config.toml
n_layer = 20
d_model = 160
n_head = 5
n_kv_head = 5
head_dim = 32
d_mlp = 960
vocab_size = 2239
activation = "squared_relu"
norm = "rmsnorm"
norm_place = "pre"
norm_eps = 1e-05
positions = "rope"
rope_base = 10000.0
rope_fraction = 0.5
qk_norm = true
attn_scale = 0.247
bias = "none"
tie_embeddings = false
parallel_block = false
extras = ["some layers without attention", "local attention windows", "gated attention", "value embeddings", "hashed n-gram embeddings", "a smear gate", "an embedding shortcut", "learned residual scales", "skips across layers", "capped logits"]
init = "normal"
init_std_qkv = 0.0376
init_std_o = 0.0
init_std_up = 0.0376
init_std_down = 0.0
optimizer = "adam_atan2"
lr = 0.00158
beta1 = 0.95
beta2 = 0.98
weight_decay = 0.21
lr_head = 0.00708
warmup_steps = 331
schedule = "wsd"
decay_fraction = 1.0
decay_shape = "pow"
final_lr_fraction = 0.0
batch_tokens = 32768
seq_len = 1024
doc_mask = true
train_tokens = 243200000
steps = 7422
dataset = "wikipedia_en"
Each number is 128 + 32 x the weight over its row's rms, rounded and kept within 0 to 255. Layers, rows and columns count from 0. Numbers have three digits each. The size before them is the row's rms in percent of the matrix's.

# layer 14 MLP up, 960x160, rms 0.0889, rows 59-76, columns 0-79
091:157083170085127157143129110111152216108187099119115106117092140135096117179136146033120130121117193140092052189155132123103144169121186201120157111111036120108113157133134151103111139074140178131086095125127141186111102121087101101174162093
099:094161159123111130162140165178111167133153143115068051124072154149106110167155116130074106164163096126145100092121163096101145171007081139129123161129086169095145124152175108105137119096127095135115122155090164124138122172136144162182112134
094:140105137103114132133159135131107145143144072089095042114150177137158131150114112103076188103087184124086112164154112156111146158112167127078146151094133083156120128117138150168146149089124162129082081111080119122107093107065121096119122155
107:130145170102119122130104197163138145110121058135134133099109147139088092121133118133127136132094200151113142117161136108133125091093095134102122127125078139203101138115178132088158093039073113070157105100062065129113146145125129064202152140
081:118147155125109117114151132194142113117177128186098068119061178103171124118122099165127183124107168120172104175171154090093089171132130243138105146158096085166108147134113169112142125150113122167128106129118107115096127174207156120130130134
104:017132111151157099117157155132069167105130127107096140119146114135179205089170172126124151122092178099113120108120136070140110084064129139142105140155144136135078147105117161145182146133139147134105047139126089136152066137157135189161136194
115:125124112118109105128165106143123157124110074117074128210082141081104092171142159048087134132115192197154129153101132117097099135082143111134181141141105158109109049125160168149092114109118066155065138154157162119111135097126119196189098100
090:181131146133119176144104118141086098076111107182135128067153107126125088086136142105146101137130140137145128098093156161152157215128146112122112118112113100119106168179150108136125112091121092128150117049115138134168099142123174042153055164
097:133127120125146160089183129139148104106149085128047115163080092145232141087143104113139101140108126125148092122062062133130108136139120097154157085100134119111135148166134140138163146135184081114120150134144121076225163182140106109126120186
097:130151116125132177106152208078130137118123125139091145157159132132130137139190091126121118114196081118108107136116081126112108166139150211098159092094103194125104186124146137149183103128091129115112119158090144136107059169165179141167109118
102:123108160176132137100196119173048159089141112151161136115053156110107166098130092143124244043142133121077047115131117097105136126141144174091115146130124087087150127108134169114107096092101124111136115162117119116114117153078137118094159129
107:136062138114110131097144161112169158109113132134072143112126177134121107095114117134131114110178181125138147149169107138124136127155091117107095127129101125187156154134142149068123172108083124137112123136131180088157133171104111085125118139
104:111141180062159123044112132181147119111153124182121120096092146088089144120066200136108171146153079126153133090120115138097115143111146136137114138157142136090144108041161204108101116072120109128148079125108088065058109142128115098049115091
117:116123138132167092105126121140158136086202154133109072125096145113139097151122159156116125097087091130138140153098094167113104115139147175144131106119105165130126093076121131128120118094151129146098110076128093057173098222109157192153112140
109:076090143144114069075167181096144137141113166154124067083042174034182163140139116101142109128095185145115143099055133118122121147105142136130149144120131085174174133143107124131118123137137109145142111051131158104092063160127140095179106125
093:092123154142136123153124083110102104086153145082149117107142149135156209162148117126133136146120169168155064099158104129184086168150169124160129143114074065124095069094133135115151111133114155117109091118137128113112182101161100111107113087
092:102143168132126161117129144177120136156126014158074122153148153156128136107213195083078182085114066133123138112154133082119121138150115136189142121122124194148121168104164150195117184179123148083110133112133130135142180084107102088080136096
116:095096072129134117078129132133136132143125163169125100090082187101149107177113128131150142125139090132145114109098123138094109106165121166196151121178077117102108119127167137071112135119138079169161067112096140152049119101071173145131133134
# layer 14 MLP down (transposed), 960x160, rms 0.0798, rows 59-75, columns 0-79
092:185135136135176103123097116087138084126059131140165155138164157104093165085132146173126109160115082158111150075094179108105072116115102151117117135138135133125127116176106098189105093160153172141106152155167162142095090091077144122132070079
099:164128124139077111140097061119129127115154141141169175154161128138134110129109125164092165183121118109095186133116140084080125094176125098123141083135168109066126157082095137149103212118108152127154117104155153150079122086110091088108062034
094:174119177099090153125143117139147141111115124088165139167171119146161108130141162136148037162145140166178206139127091126102120112147122076116085100076102093132072134156138141189093157107104140134172123073162106138125166089099168131076129153
102:118121137143141186148170090128127107152103171107129136179121188162143115171109202092124147099120123161158140167107135174144139127122139129195161152134155159106129111164126118181146141193135182130161081194158134158091144101162100156146201128
086:076093055123154078105110149196134178116146140117079085166145110094147116159147082144133181162158163096074140099121158190114122093159158133147164103128107160081095135099138146074141133105133160135113153146124114137084140066054213120137155152
103:155068112076151130105105137145077126108151148147166175149153082199211130205125164078105138137108166105162138118153125137115141087118136104175058103057163145090089155058135153123157213112133115170130074151137139105116128121125118137117106135
108:101099115122180074172073128123125109112104145103130135145105165131095111187133129154068181100186139116129145130059104139049130133159111126137182136120154096161138101126156157088149103140117124135107120129134165170148199126139117178132119148
092:126176119162145132152198122133106159122151145073138076151111142118077119172143109117110138140108122130099170156148143129077088117148140180121121147084133121175112120118158103089144133141131166075142107180112195120075154121136203136054158162
097:128155101125111107121067163139167126126220071122131145152149095181098110169103116129179109178135105080133142120155177188164116127129123155164121124177106142155170079126114085069107102123107125110160131054146139135087142159079158099128102140
097:091131104149084104093121138135138130156086074120116146083149090159139097123110132150086082093124076101153133155167157079134087148132141170149086136145157179125113186094117113054125162118111127110075103114185145125088113121076111128236113121
098:130155092158111181112097160074183113063105135116146145168096077085148091128166124079125080130150125146151135097094149163121158079128094095155131125146115105097110105089124139139131118125155084180041104094145209136171160136115136194149112128
106:114098156113148130094119130110125102104111100116127121119137136128086119198182096178162105132079096095177033123128159137123109124103135121190149115144121128128137137126081072123128014173136164145166069148109135104117141103097151197134095152
103:154190097164108118112194090121103188142177172086143158147132138085088159131153120130127165145125143127181120095104149138094135071134142145146122155116193120111048091167130162101159125180128149140163084101133190110148089141097076144169150141
109:161135100112141075146100099102161125108107088122105167076142074108141103144154184134194121123130107113082172105131111125145161164210070175147070102107146193168137117148102140148131117200090084117139120063167121063102148133184085120087143117
111:107166115184132102113104135063148154132145172149127075141037125123142166117115070116161135114162131091136120123124097113129140137130154139092148184099159089136102117116105152115156096119202180113093124131162155131099132177151138131101144140
095:170137146120141072088101106113113088131107091124189150084159097163095089088153136175106185114158130108085117105081206117122196173132125082089136098142162111138141138102157170138108103124127065104129149096118144088118057147179105140103111138
095:045047114102113135093145164093123127148058123093105129159120093122097176152107119112166127140125178117129103122129148169134149120166091085101174140154131154103129134108157150125134135072128168160136132206066158155113109185164148153112117119